From a checkpoint of a small transformer trained on Wikipedia.
Size: 16 layers, width 160, 4 heads of 32, vocabulary 16188, 9.96M parameters.
Architecture: LayerNorm before each block, rotary positions, no biases in attention or MLP, untied embeddings.
Training: a variant of SOAP for these matrices, 3819 steps.
Each number is 500 + 25 x the weight over the matrix's rms, rounded and kept within 0 to 999. Layers, rows and columns count from 0. Numbers have three digits each.

# layer 7 attention key, 128x160, rms 0.0455, rows 102-127, columns 0-159
511515487470527471501464479517512484485469511533460514534518528499498473509481503493534529518545488469505481520525484508538564514467531510519474531518503479492476460470495472508488531447528495529447506510475518498532527489554536504530484480449528514483489517502509510529452511487472491541537477536487484502486464522517480521499479479475512557512543456435490498475486552479497486470509526482492522505514497521510544477471491480483521514482522531462497505506476468517533492493534506
514482520483500511535467526480494488466481493534475495524502473524517492476475497535493493510522487551521541452479521530481519491503503543488498523495508481465505526520533479479492505517497501469495477506534500532518506505508484485508477506513505492508508444521460522458529534513478536487490498464473478505556506485466478473494520497546494514487482480500502550468446463468455491507503486501506477517461563508499520501498502490515501513532485507547544538508537505540475492501478494
469532490462512514518500509495535546551494521552499527518454489452527492474477472522495534530474516497496516495530480486505487461440487505509460515523521502456517498490473508478485534482468492473497475543485520521508477536550482493498514491470526482543484467479467491498548464471510504486484471561444522491513480517479499472520538506506483459494490524475527476493476506499508465485482480546486498502501473490501449444500558517501490470559513473514522516529507490500460544516473517
518531489496476475490520516504502574518483496463515485509496486460493458507470481495512508481512511496506457531490521456554510487493491459503434527527490481521514482426477509548493512527483524491500505473438505478520481489501494471496537528557502497468522477518569530478447523503461547480503456538495483467540508530501463491463526496495525548470518505463514459546487531571477434455480469485515485514509495525473458514561490505513538527523487474462530517460489501517467517478496540
505514532531500521542485502486512512502474517504528496494505503478485506477496537483539511513522489467530471470468506493549497522495515528504479511506532499485473497527493491513498571495518479479538476474516444505496488501488462495503509443491509540504487530498488537480496507489488455492525494476489520547536468502514498482460523470498457530526506478528522463461468484542460488502466505495486495513496495492510549530539562509537536511488500495502452498528468531516475532488498533
540473463481495461538555523555496484488533482494522482444528460541484553495504491497498459490511496526510530444499518478473510511497523518527515499521461533498508498537508523444503462502481474499541439511516504515471540514498499507511473504468489494468516516489492503507524496447490513505477522463559515501512481479480461499524482531491505471560554512513507523529473544476506494516523480509510489537514466497461515538501515486544487504457503474499473448494533526492503498459488511
512558498489509510486509481508536493552557489485459532544530487540497513563494477502484507532467531522485503511516451471479466462492576464504477486485463497468514494481553521471527501462417498494432495527468526499496499511478554483481524537544517508516522519533498506513484489489501521484508530492470463491443511532482443475554438517528475546496557495491519509495453504466475466496484503498454512557526426550467461464477476472462474514508534489505476486542472497521479476497574520
489501502534500475491495469482513492500469453506500513499512538493545515452560517504487488492465534486489526461476498509511470488531564505443507479521465505497504546509518530509532534448460502477463508492482494505515535512522500468522545511529512522498445507506470502512494487522501535482458503432501535515527518499521454463500550457508555518511534557470489421446440537530518514520504466475496529535507487529520452491482502463493495510428453486445474547507495456484531465489503493
478504528454540524499490449498500494474509503503474501541431519496477449518477494537519492542514487480507450499534520490496494520503538494571523515474549468481507460501542486559531477484502497522461535526521461527512495480489483563482500502475503525474511524494499494466466501507469509476512492501519458498490512509520510494499533478519470491497516437494499469553493466474502502468517499484564527525510556527515530480508494552466469445519524533497498503515456510534514532490503446
484460455483520510535540480514476556500540481505495554462513544548511459470479480533484529546497481448493507480468478549522562532462517491520474519497525510469492523486476482494466528538532469515479504450503505515514512526510472532450459468443503480523540471489515489503483533476486452463553441518501514524519515537545505510485520549489527486488475521493498512513558509464530518491487505459474523486496557458517549505515552466545490487562511486507519471522470499498482442520487533
529506481454558513487510516511469476481522516494541523505436496549510466516446578533534527545484530495500533494525493443466503482496493522514541491486507492477504517510534471548543432566512495510522512530486558494473462528477505518511494511537473490462480491495495529475506554496506516470503502480480460489472504485496486507499462477489497473516514470475525513479465480455501473496511491531505503521508494505518473452509469533516556485531469495506508495474551492546497539497505504
457516556465512551497513529515493471492487453512525504486546502551524496508491504509475514543543481463469524470525493451460502449517490541459511459483467520505512544528475517522551524478495484515529483517533485517502458513479504480513455496527550522486504498501506548459550509485511465519516540457496492533507476474484494493523457527512489465505481554495486489457464470459476527482444509498472470500507508508489528512525543451473524525514477498539487533488519468519510504504491485
531514504441531520487456485472547485466502475505520499496472530467483441553491487526496540516501518530512506499549476485457551512544520488467446446503512517526511453464479470529508489537530534479460510519485544542486504537500511488526456524493464464506517498505475501496520528498454539494472495476486533483453500479574482489507452550466453524520515484484448470516528474510470505480474508528532465503472531478539501487514488528530578489500510525512528455479471485479467481471482481
500465503481502527520454473510506554509517498424491503500503464458486489533524458487523482515514469518528525506489533543473483486497472468507508476513508494527519488498511554529480480525522493485538493501518514514507475489525496496456448490533497490529515516507504524504467515486499504491505492521461571491458498522548480537452478524545462476490526474512488524530548548440503538479506522530522542516532505532479545506509442550434502481472505578518512462447537519544500455499519474
444459490458524537508539549441513491468479516471463497497491468481534492533437549498470570478564516480495499470501521517496530474480482490475462483491471468440505512508478510481471524494476518485487544531542550442508486503533525456519547546499499489482490462489503532560525483532502473511510523498512484507502554528496451470509484496544499503504536503558472537493551485516524513483482506515476489434482498541499550493492455508484448542414449469523502492508508453522512463509494529
494575476475504558520515475515512490534469471516485476474522496505475497525519493521501507524476478489496545511500525500496500517541455505524519481463517488509506456515529533546509501490542485550501531528492576450508501478493509498509523511531537539494486486494492543515524508514424472502499516501505537496508498535518499534507442492503493465491489525490530476511484514524465470481510439486485480550487505512504453536477478524474507522568465472468563464485501468496476497496498471
499487514492430498555474500463531474477441518501488504450483459483526531467491488507509502491509477545547520476522470474520467498544525507462465487493504536502478511524505545500484525435500523418500515519507465511531485498490489496504492508464498507530495462494515495489517488500490497523505493492519493487559500494487464470496540485500474516499531523496494499522492511522513526470471475523483456520472486477506459497534488516555542519500525490481556488481485494466508462502465465
492457479533447511525484488516469467505583551511505559490517499531529483502469481497506518468486513511513518455476541471531524517518472467511513499521473491430454531473485466500488550478488476452518511525499485529426468449489489515481556499468567512490477527484530543512495478512481496485537449509521536567538503512506468512523500477524497486474433503495488532469437462498518476464506495476478552504478535476519539518445566504496491533507495499470472490515496490518488544504494495
551478509469505428476535504497528521505470495495421466493488521501477565475532460501478483509518498527475546485499531522470480490512465491445470481531525530477497474520487543493521512502486523505522504458452512532518508510483525523524564482498538534524479511452502462474481450531512517491471519528520560584458474523454499504528531578510553478534480497491450434457499518495480461457481567514539504491485515486498448526499575438460485511481511503476477531515583457492504509442484515
540483478472541536520454544498477483529513521505520511481480475520473488511541456517481562455531536510542500531508524476505496485531508484478490518522474481476471526466494558482520474509476484526509510508472556564517537447512520545486529505506490526488517494448495482563478452491515519509518527518521496531491552531500438507520458473505467504518514511481479475502505569503502448532492507524466455461502434484511451516549480502455504486502521446492463498486557461484480484526467485
514534492516488474482545508483536480475489499463554497513491501486518475524495475493468436519573505471496519510512509501475516432514515477519458479524463520500443524479538484522466514480499490513517497495544543483423498467450502475484507495535514502523501516529478516479481430509520477518461509514486445491504508510516537456537490517522487488440537517473496475486509455510504521511467536473481432467499473534503498505526508509487489476548521494423572549455524499556503497518542467
445474550448530518506493517496490512531490533493509523464487492499485492486574442503510502535527526538471502439519517489449526516487487496523505506492495496509517530470487555513515505510476447492495471488490494516545478448455486567516501492546442473497493552492491494492508484493470466494520530528528471526519541458526568499480452498465531477485466471532543541461553495456526537492502496522511538505530532584528493491469511478539468462551486480493454491498521482490491608544496516
498520482498561496523490473512521477488455487495525508451475523501500508502506534518492500483466485493486445459489507532477502480530566519518449492489434583446514541486470512471521529510532505473476514430516536526514493495499503473504504537463493492535487488482526529484470569516524513501507508521518533530463479519466476501508501559539511479507550486466498469473481514541532500463529481492479470495516526453464512480459504497532479528528533529507472497455472485527475537489444548
489505495546489441495518571494536514502465499468490497470493471554504484496493531457525580498497452479505502483503536514505543484455544499446452530543516522510480490468524483528506532452487480510479467516497500467496487471477486544534471479471503499514531482509494481521451522467552482451546483538511480508521508532482555523484518499519446598555472545547523512478485478494514505492492546518459520507518476487488490498490532490518487486448482549451519474494467520514494474476522511
544484485480501458550515517511460513479494447472428496528527550546491501481506481527474495479462504490507485447507460489513472484492531487539512487517490513502412474505523447531482520436506516459541504439481494466507478534516470534454569491498488530501539530521555499536472462548471487568535489507529533468484490522476465473480520494492494504518520501511479516522482520526480505513523539529476471531577496471480507447523536494499489553465483525503501484519494491495473460487509483
508496453511522621482524487557489517487473462471460563506491487444515501498479482542544499534482501561518498493469424511544483512467553542471539503559504476505522477499524467548565519549440452514481486526490470486494545532478561517497524499521476508530472443442471538552505495519546487502535485500564522489489486504511483503539526533488527449492471489503494513516488502488508490510488487479518497560526475478524436504533506452503485542549517521485472508469472513500486449490516495
# layer 7 attention query, 128x160, rms 0.0456, rows 103-127, columns 0-159
492506510509517522479511522551540514509553506516490533485517440491501485497508479497477506494471499511490508489464502515463527472512474488509475499540487518477473495507522490462496518507511507520489500492507477532503492488454521489474538493507494518504517510525459508498492517478488508512504462464505496500518517513556499502508516541470468470486463470511484461548470520506524508545475480502507516510500468499510470465543481490478506501483472475473464495455518499492462486531467536
519470494552537513486511482485508542462481500518490559471513467504526469522456520536463485490485509515437507487462496487446512509486495471514513532493466533523468543504489508479528517511519526516474435518492459554453459462557549472522489517542496498499469468546485534515513517520474526503503521481528509496499515518500499466500519513484492499518518483554498490459549493443529497474478545510514513503500449523511531578554465476501543498501487497448570531473497464512453446489485537
537535500477547510498497492454480514475488532469510467519511522537487477522508495470508473487523489485466513493499552499514492522521531452531510455508477473494484522527514517473555508491461510486497509453519518496493497511486508497517550494536503450466514441474489530495494493526528525529504501508509507496466533500481489501505481486534501534507509500476503545469486501518528514493503495460500526484473484522488473481491493508479488534448507534543516511513478470489501519522540472
503456510492495502471496495498500529522495483531486534510494467511478491474520507498483545495510508553478492483502496472487489484526457505486516498514469495506515525498516538500540506566541481528535504523514507518512495510476496461490490474499521527472507537456511493509527512515477542459506519472501471461494498519475533503504505484465540509548514514547478487519497487490515554511492484518499479482467513502503493519483513497497509501498508482527506489437505476518501518483484536
459402556543509523471520513532487490526487515531508534480521498507492527497522513456512526471490499481494502495495516534485528477522488540474464517515470450478458536506480528495487505505500508492482451486499441502521510477491514504477515506508517519457457540520491491491484532530515470444535490474513522508499531494526519531535493510505512461476457494485459493546461474510514526487445517432492499464510522470547498503484509471515520488569462490495504492449534519478469521553513506
516478470515461483495445517491475494473491546502483484527489561481493496430457511493481550521518543493454451512523531492499500544476480520508488526478492532517520566473475483491515479505472522519484463488519492506530482507530503472526484489498543516444457532528519503491507488543487522447490528489468498496486485491481471514456502485469555546541496461523526523502535506508491519481488470518494473418527542499497467492491558497563506529513509473509534491506462482537471510511534498
531478500528528559442501513526511474499466529511511542491512470502526506526504526507471510503536511508456551497514497524471516480508484523504489532490478513508477512543443512465508507492514470506497472490483503529484516466457508460511500486480475518467485501515514494471504503476519507469561497522518480490502536477506501506508449550539511469471465520500514475476499509469542488508484520482488486447486473460532509516504531473507501494547473446517517467447512470503475533539508555
547511476530529453535464531478495497481498536490497489505536484480481463553530485459541492525484499498506555494459503498526482516478516522511494511520489497451520460526539485470520518523472515513489511511498498479514452493483507490500521514517513487509466448524489535498508456462499502520531513487489479473522508529476472512505518450493479492429507430510496527440518561512510459473501486499469510520533512540489477496505465477475522464461503483542479540540473504426484490467490468
531511479479491539492495516493503486458500550491450503498532438452518519513473482514473466518492578510480488515506503543536490524533511505469498510522501511530512471487482496484498474531472493505484512535449503486495542514480489472506525494448459532497532505505519515484468494459529539464462544476515483486460530456488513569432478539510495518508476490464523450473513529548502525540494480521482520481486522487466502471496551479531443522469520507552533479507426480502511480484487484
463548480472491504482487479521488526505553463471518447541473514477491494491460508502476526516498510494530461510534532548533453490481523487487473472535546463473498542507486466542498494520490514485482506470505546449509515507506485523509496491508519469518478533519488497480509536555559551482486509538465528511482458494536485480472482483482506538556530492463522501513490495494468485522522436472429481503503507500501507491464488527518519505516507521477508471514503495500516483466559489
490486523473467474462457471477561466496469498512446512481506465502481512533527510523510524468522471539497487542483507430470480484491483509506480491518515486459467469487505522501500511497500498545530535508531490523548534495500539503487527487452474480509530465529488513501495471484441484521486509515506504528523541512480526505454519467485500518522494517487516485517488519512522530517485499549524469488475490514469520502484488492505486543501468457536522543492517537490465523484517538
435476524527473527475477513428513538526480504504541513446494462487508541521477497449455546514512481519488557497519487478476475492467451501466486506498540515514526492552478491480519502531508513479543524497485512476520476459517497472499481534519505456503493491449537514501520564458532476481484471495455497492545480547492521472533488549525428514530520555488472484465511484532543465510499501522470485491505470463543471491528468499507535495432532488489483490479554441497487452524553505
510513498474426449438537487471549499535554483490505490493492499517452466487530459490550476525479430505514522478503503549502504497473477528482494506547474484513478499455566473549493523483508487505491496496558495512477524506529523532558477496468507498491473486513475476554487504511484496500449489525508481486515507502494485542500486496480488487473465533529565508550473474470521526505488508458493532517505482473490549521496469488477508524457508538530484528496442521511523508468478468
483489508463490524517472483484503456535511466512516498528491528484514496499459508502485519478439512541548518504479499417462545529526505533458507514517537486533544536516517554470503510499541443451480530503534509555502492508496570496501536496513522462512487495519550469483467474434491533442517498511529476521491461484556516509524483495502485517521445483498517474470486477534499504469451475505500518515523499469497562518467469503490522501542520525507538514479492458555484491527464522
516464529493494516468520496533596465497482477478507522500501557530520485538520500506506528558520509515479497498514491526473475507460537478501494506454486489486514480489531471491507493521511513459541494466548461561504487463482499516496473498509482511440502526542491526538533463504480543565459489506496474510472500471492511474493531546477485520531497540483497518502523431542486469501489477498471484513533521480495510474500509467495505521504472524419463508578518528478456530459518461
509471469476451467501484510494516505450477521492469476517495476470528453533482488492550476494524473489511469507492523538532455487507502456526505508478528471557471460497537533509474465520516543506504528483540495427491523488484547475502468547475468509535479448529522494475456484482499566521479484552494483484485543550467491491506493526479497539479546501483512470524525531519485512515473508499477511512443520466473489501502496520501511501492514471512489524519469544469514474516480487
491492502480509520462447506484497497453491489442495548498538525540488507478503467494568503402470506433503533482505476491554493522500497514521497517494550506522511522490496439492535516459507472460503530494482521501454508506507494521502506537527490474502535491555459512537532542498456546507478485465486525465539498506460556518483519520518554516458472498556469517443488529529499522493523516481467549547525505477474513553501582464506523489499469511495458474502491490468483465558459531
507553486505460478547476494480465443491478557477530472490513484477457512500459440491535463488584553471489510448480493485559500480523511501491502489469505530470493503566537548515473487508491500461517540552498510495522494503495503509467487482463468447497486487528514505500504506526454497522509523464553471495503488541503527526471537479493524501496476494489526538538495492456485480511468522526542527456491530492492493476484544481486496539468500556404521469514486510508500545471542491
523533516534499535487529490496503491492491545484469520535488532488528438500458484488550538516500483473461470503496525490508504528486550489493495491475524510494517571504498495515458487508503519473520498480516529539487524508511529488501497469488513518505543493513535440505544572483505539572502502481481456501497505523500478468534497460525522508550496510494512523528443450491516462496468538492501522482532462470471501508518510471470518470533557516490440525504520492538512467485542505
477525449471463515561540495503515491522496489523526474473471529537506498489500534460495514492510407465497492534485526459508574510491578501462531547488468518479502550509501496489479504516494507523460517502507505492494537457490512485485444489514477511506513458521480479513550519488550487511506500500451512466477557453481471508493480500496448495466566554503448488492465495487481522494472493484494469501512531487506473504499458460497517519537497561474543563463475507504471534502530518
489447474522563475498539465484472491537492510526569484506457511526552443498522463466433422545495521525565533469530485539462496525536481482491514496539536507508532532524525490473520552498500506521498451508490500530508468486554472566526498498486449491468492482517488547501485496504482465494516539425468550514544527500543501548562434467496481509479481532511460488546466475474482475493520549498496527509499423491490474448508495484467471481487532496522489494524530457473515526532521506
508498515477485547476469506455499506469512500502462506510511483499516535525493495516515504509539474517476463523481493541548472519520533485491529491495530522438423487515517544483483489561432469520488472515485501534488510492442495476492504502527535520456534574443497486505496510469490460474498479491503482497473522525486515568473521500512499504496443489491459489469508505525509491508560528502560487504491526498490492468477503514540503518471514480522474476532551469509511464495485505
482497469469519485523504536502490500511497543548543509504544469469549517503473434513559488484494493502498482508438490517517556534545521512513477487491479489476500491496478497503503534492529421489459524480492466506497484543476479497520534530468503502486479504525491491468548434510512546441529505488556448534531523516513501505501501504468513495468526466463519496507500463544444504538499507517473480499444521468460481529509538477519477536480522470538511529488527481456527508521445512
482528536507505532489534543505526465461476486512464536517522483466454479491510512497503485495457515549479481461459494517560499561501540513536507457500526498464439470501504469482523505457436475500498525525489512451497452472484474476512499509468508541529513558536534452495503525479471490498493514484493482506497543503512526525474536455523496491483520418522552467492536489487489516504436476526489510523500562501477536484520553444549530514519470485513503478537505529487466480522439528
492468537532536502488533545509491474485510494511483471488511502486516491476517532492504501498516463544526567507463553537588450503460537536486471447491499500529538525533471512519467453485493465518502487521508498478415465523490450497475458495512507525480481504511449500510484491503494509478518515529479484499491484537500511471485485497473516474512439523520497453455523475485481472459491490489495522491465469563491492474571522473505504568476470479473533488483502559544487516474538503
# layer 7 attention value, 128x160, rms 0.0456, rows 96-114, columns 0-159
531488559469508467486486507527497522514541496504504501526500501526527474531540512519484479523544526452507465503514496537468470543487502493493527501535484493505486487507517484514489522498504474477475466505480475522534518494503484518449486502486527539547497504522475486530469515500484464495500497487487507472513502517513527527525514493444512482482484487509510512499471470515494495479487532560489444526456505473491487499499519460494480516519451516499518490534508533531494499503451457
475477478470536488469499491475492500496494504492514520494490500527490518511513501461511506472499528506484485479534502509497508507521523535518523468543492476500508512512519504504518489514503511481487512541463491475445509480498534481510495487496487490479543485526474483509531467522495481540491481505506487530519505492488537522458487504528538487490504484517499515506517478453483523477494466490504496508525512512458488502526511515458540494492484498504533530487497492500466521523462491
481500501520508490491478537510510495517508492512530513523485461452526488495521485509525441477497497520514512489488546509471462533500478503511515485511535507456508456476478538504542484516527497524505523460489512499557474472459479485528469505466487486482514485481478543521514531504473497501495539476486494521495468502479483508490474483548476509490510491501488504492481500502489502509447473523515489503482506457528497475516474446515492499509508544477454521530479518494527554509478492
479524491535512517515548518494515508513497518518540452508481509491504493535523491468464514492502489481491505477484513525530500509525503517519492518497471516514522500502488467483465495507469507485475517512479490505516522459513505498492488470545506460530508524512490530522488475489496491480499507519511511480501481538573523474482514499481484458498506529524476497476487536472470517515529512522487522492490479529507514538538518480502492531469494482442487554473493488477536508507504459
522485502502526532488479539489517469539452510512518503480511510474499492485486527516495518479475464486500472497542465471524544475496492491480468495499492508474555510484510486501489512505485518531529508515528507485453486527480486522484489490476532502491503514450490485486497444504494493460504469472497529500535504477512504505473524520491504524497501557488505483522527496548506497488465489477530493494506521464493486489504526495518522536480482510511500499517463522535537488484483474
512487524506540499506475468485482499512512518519517531515456497485492468460482511458504486502485478473489488506464495492477558499472486540511499471513495491515489492466496506505509505504516500459540514479537512545495536491511527476522499514513486509521542482484498499468478478516512448515491504490485508488516513518511502499510515473498548478507489521521506479525515527510492561471500498437514513485479496525522526544479493550519505525484480517443500527509483448544505478495515522
531474508507488534480500538490534461462476443530496528503532475539544503479468519504494459508506502484508497511479507437538502477479540486489477527487451471527526471506491502491512540502535495527477502524490517483476541480514484519459472510539503496460526516556468506506492453493520515470476471484507534495485490505514526501493518484498503552490515471527502490500493531494501535536500544506516476484521501513530513484485445489516465498456557465518519500509497530460494520508501517
512497519487483507490496550490506471521531525518545520516528498493502509514511487552512510467481466529484480481504551517529503518484483553505461488467512521478486510489504489498559466501491503475505457500496497468476469524482499518504506512491490516519493499523495466529494492521531528489495515507494487529496544482477495512504477479491499510482481458443512498538498538492508496535493535509575539481508484481506501522452508497535479499473531485509493485516515511506490501524512528
491516485522502510504471489461522487532504499517524506498516511521496486516457500463500484519485524495516496471479485490462482483522491485492474526509498528506509516490475527510537510475483468488504507491502533500514505489498506520487478498479490488518466500514489486511507526475480486480503516510454494451479512488495502472516514560498481487480527463466499516509491488500493524476512485504492495512514481500498530557479491504524503493531532508521460519533485504521518529545494463
489530510519502508531496499491480504497488526503525470463492516523501484501469467487513491513483467483484504498505490488488472508500542470512483519476479497506467481499503516514496481532520501507500524569482494483502468515485524556445518470507504547525500504511494480472498526532502531479539528484478489491512484493459474512508508492506469497524512449489490502508498492471486555518500481498531475509487458514493554520483532502508488496489496467526511496529514491530508484500498545
547479517458507528516509492538504497502541488510483510489497502534457477508481521508507506543508514510483531489502505483483553487510519443507500494523494503484492494473494490493478505478505504514520534485517474529509460514467529487492459452490506495480503473532525560513470496461522451520512479511507516488509525467523517496528502491526486542501501512513427496482495554488530485516522497529497536519530515468498470502551488498492544489488474524481520522460519526499495531487480477
471520507491515489520509500520438488500470511494504525479523494482513497505510517522518496527524519494500508482499491506489520500509500490508553532517498481470470478512474483496495477510488508492493508502508521469468531491500518502496524517512494491472527513446503507523549498532517525548494474520498522501508492499524482481492495556485527494474537520524502485497510513455493523530510520493518483506472513474510509449512501474496500466500475495514509513500504516506488493508525506
441476500465465527497535491487504507484512528550462491500483516501496531468498489493486530516513484506495498503492526496519491521462497480507472463544504538533499509489488500535499453518498493509443521493471480530520505552466495510499497507544513504504511493480498486473501497510509523478536481514513484487505512543498474521516501486480480535492507507491490512523535525482485520513476497497504516510505503492496518529483523452470490494521518512500457495537493521481488502482500521
496520500473491480520460490501501478495488539511499495465538531488498500477534472492497505447448453498525511515530552474541501500493468535517484483514497531523487495483494520512505502518507480468525496519505504514520485510481496541501489507500529473525520494512480542507493553499470538506494507503499509490521515437536502476501526491479527528469512476508496505504484470515511510485541525495494478504489481482531530486490482491478504535517505519499525495523508516503490516527478501
506546483501495484497466496481509458476479506501477465515469503482525514493517519443524537470543454507489493491475455502482476497518501503487490482498522516498491501504465506491480494485463487448482507506490540496427468499453467448520511486501507488498503489522512526532508535534502438475520476510503485475478508499506528497473510508502505504523468489521470481514503520483500524482477536512521507517475498489493452491509512489504510507495507490487501509482511453495477489541502495
525501526489540471545536492523497526486498511465528516532546495503508462498502515487494519484495474469516449494483516458518483474502510555521498523504488491507503471537513470516514510486503513466527526473544464505491484506521448525490443480563473488516495510527465509464479536486489468458486465485473467472498457475451552461503474503477514497520516482491500484490457487476522520508503530503549523513494467455447495518516497484543520477506527520461514543494478550505505434498551485
500505537492467500513502493510497536537498488479524476536501488509501502494517500526509491483523510526510539509493491485498520470472494460508530511501534525528505537485498506515515526524510529489525512472494527523485493517516470534519517511524481510468505459495513514507499503493554512476500503496537495544466490480495504495506488549516516505515509503456490535497489466527477537501503506557509504505505513513516496496463494475510523524484487485526500522489492471533507477487485530
494498488463490515511506484497491510539461494520504483524518490501497553450561487516499497497482543511482493505522508496499505476476518490492477527478455471470528517483516491513481459522469477498487531483478502481535495486473479469513543455515507470471509514498514517472521479521507524502509526491513524510496488498500478510489467495512510516517493446518484539536508480484477500537499478498475501512536501521501507472507513510482504507519481499474485502507512473514510473511524479
505490483516536509471496481503523493519491530489471504507476484536454495509469495463456489492511503487526518467498512492508500445514507472505476512493491495513497469500507520512512503514486532480469532527519489508479507497491473522516484511514500503505480482467548479509517486493460537503483492480479508463512530479493480465471498527526530475458517523507487519492504517478503506460531499504481498495494542494510471464519488494524518521474456485500502534490505538520503471484512536
# layer 7 attention output (transposed), 128x160, rms 0.0563, rows 96-113, columns 0-159
498486509508504517493459500468489523481527514458504524516520492519495519503499542491517517507488497525461535520471491478480495508482484540488526516493514484517543481487465511504517500497522481434535479493504492514511503507487466519525487502526507474481475435481554512508504526488507546494484551475504523500573454518512511491509480476535471522533498511505478515513490509500467466527472516492485518496500489472515521527480495467451541460483546534523494527482492510486533511520518486
491558479511478480490529480472512508455524498497452486494530512521493530513468552510485492513430521463498456508487478528502520522494524497450519488508518493526526503474452475526494505504515521543459486486512497499513506508504489472497480489463511503526471484486520465504531501513507485496501478528540555521486476520499480469496507499513466532500481526509514510493459504520503485523505517512490495495486481475526522547479491517505499510478462503489482544489459541517510463458481520
463455516488469482508499481478475498427499470491496486478511489521491512527485455489485515544496509521506480460479488509535499492509485470479535494480449503494505511565479537513490488496447520497504514518463512444537471487470516509530495510487493504515480573509479471519493525471476532500524484488509508505521476478505535484502507522508517487491467508494536504493514482477483499517472555511497492469483513478493490500510459506495531506463501489521548523479525477463485546519511501
513523475474512508490508496519507478524541514494526506480495541516492510471487497528496498507499525504515518510484468457509514540527495508523457472476529451509496495485476490526520497511466527495529505494480506511484511507521497463489475485545549516544499565505504503499495528489466506521508503520511527490494521460502536515543531491450486511522454504531522494518515505518473487517471472468474531489541460511513461478531488470489492489539490537505529485528465533475489473488484514
471489512528533465480521493515532488531470474501523493502508511540532494480498507480469478457536501530497518511489521534462501517511517525503510520513455498479485514491522507502498519505481518518490491504526477504482506523526520513494493497489485475507485519532499487523516574452493501488503503524474517454513502485533471503495481479522429442502566498524505499490525485476487532554500515443503516476509502511491508499537492507556495514532481500452485520465522505516493525489514466
514563472463516538511489464496495528496507516529507524534511510524533501527506512505503522508505519498503469486533513476543517529496514519473486464520538525463524518496493491499527477496508484468476546528432503512500491475501478500492521490490505522514527494519452494506524554474462521457522470534534474491530518484499463491466515471480485491518550484478485478523500491467532540548503470547520534526512479501507506506505500523513502563453502475501492486489524549489511522530512473
524521494529450504449522513481488521506517497515457510475504471514502529490502501525513508462501522483495486498502500471515451506505507524481511542509489481483447481485495491521511499538542533522506540515512509475468516431461491488520536486498480486555474497490468515487459512487499533548488513504500488446499492490505511511502512469500485491481512535499533548501516516461519524460490478505470527537472524515513468545497511483458499501529440484495471486483491478468519559548495515
522487492481502474465485510477520535474455465499536511482516496521512506458522530478468519495509507504516502513517504479495541461487479465470465498509514517468535489525460511514505488557522501515535516491518512568482504518511513513518474536488484459501438497511511539482434432497516507503504481503508459498515463512524509463474495491506503508471515501493517500490480471489531546481482554529470469519499522514466540506492457513498508492479495485456536496502516496521517517500475502
540439516520520514537492493468493493541500510488504506515485519488472490501502495544495496503473511503481478511474536508545494524482515483510464522499499502491469485501523504499447485500456516510540492505494469512489506494471488515496495485478499502482490474510528511513490516513474498517510514487494535506500448544454479534465543499484493483505446496506531486514510494506523495500469514468476487524537500512509522492490513483515500565524499506499489504499461488492505506477539467
512481487469496495491526499464490502512492521498509526539485493486466497495537514505487471502506493470480505461477554480538510459498518525468483461504482488549528468498542530511521476526469502504490489499536483536494493475498508478507488516496515492507533463494475511488451506507501544485505503532482513485501515523496481477538496516493516547493505524530522514482580494490534495507502502467496505530503514528514526474503471468512486482511530453509495510524506521540519484483478500
499533530503539515494484449499485510496490448523496455474469513467508486504507534491510504503480477436472501531516496495479495512488504525516504513505505533469553523489485462469521508473511487481478457505441471425522537529499495509487544475518515489507518557529510487508470509477507490521499508531529481512471497506523488465487526482527513497489451489514547540496501530517513466480489509506513502511463515522522509476473514428479513485521476520502511541493509511486505487467464489
494494503491492518458521469480552463502523525495467486492495536493526500517508482501501464498509507485529506502527475497512487509494479459500525486476487496487519464475505535539546501516508549526495529509506494516488485542529517493488511505500513494488509493502510504503543480505445512501493485494511487504507495519517481490495488493478491503555475502490475491506482464506503467491524542485484460478493532493475508504466498504506509476517547503535456544516479492480455514503487543
482513478481513535454517506508514481460495490497491552459489500492484516509495497493514497538510470531499471531561476543493496539500507563512492521517527488522501478486509506545526503552490495504495454483528506485507461492480497491506509519538525527525486511478505472488457493483499476507490517463451529484496494496503486502471474492505481511531516509532558505475517477479531506480494516510545508528512498515518495467492472500502467497502497457495510468478539477508504477509476541
518524501528469532527477495501522454487494448467542528497457493469483500505476503499477485525494510527466501499473471470500476532505558504483473476462542486520465524490528513496466460476536495476491489481529465488498547525523502495503504518466478500523499495503514499486457495495491556487518507500527468501509487518482509486482527504499527504502490546496451519472497465482503541521472521482500523478472496508490499490482512495530460523491505481476520492524517501480457543482532500
511508501504507526520503537521573474485513518470516499503467506534499477503515546471475521506482490548504485509513500508522511511504511457479508472497477542462521523490488514499548472479508467514490480512479494478492488512503529491517479471533491524507488514473521500476525491462552468526468482524511533526498495511473486482512518459458466520484508518502496475505478488494519502491492474464462510531512495516490499516500489524520508475528505511487514539515509491482498516478517456
508519519488515488522522548514490518499526532482506476558492502505475493480456500522474517494543514493516497481486545471493491499504512506507500499464479492500498472489497496531519540469553508502559475468492452486529506487443469480560486481553479518531510516474544459498475494482445482491496473511520476494485485485467477475474523503513491506480486474509507545511497483480496510503540529517485504489539513509508511435473500506491492477478534510453505483558483532503471538543495477
507518492499474456499485512531456504518483492484518509510532466490476492484501512494480481497462495505500476529483506525506511474512477513496507568475466502453510501493506477503510486461502535479465471503518518496518511518553497482477519479498491452458526544503505529528511459505544499515509540500542514481521488499501493465511485513468482514550504483545496498510488496501536506458519524530486461531486496515506510494500476481480491510493500487526469471506490494486510555508512461
478497487528500475507516478457495505450510539497530507484506508491511522473430531507492481494502484525510477487528445536491528471513486503522510508524514467484510489494521492526458516505494508511549518496513502493515488507555519494480506503518508493500480524543460468492503452503532538521502468473506471523518510507491529532512465531525487500500490519466508489522531517476492502483524492492516534529520514497506509496509509470496473504510486439510483536481469519532522530486476479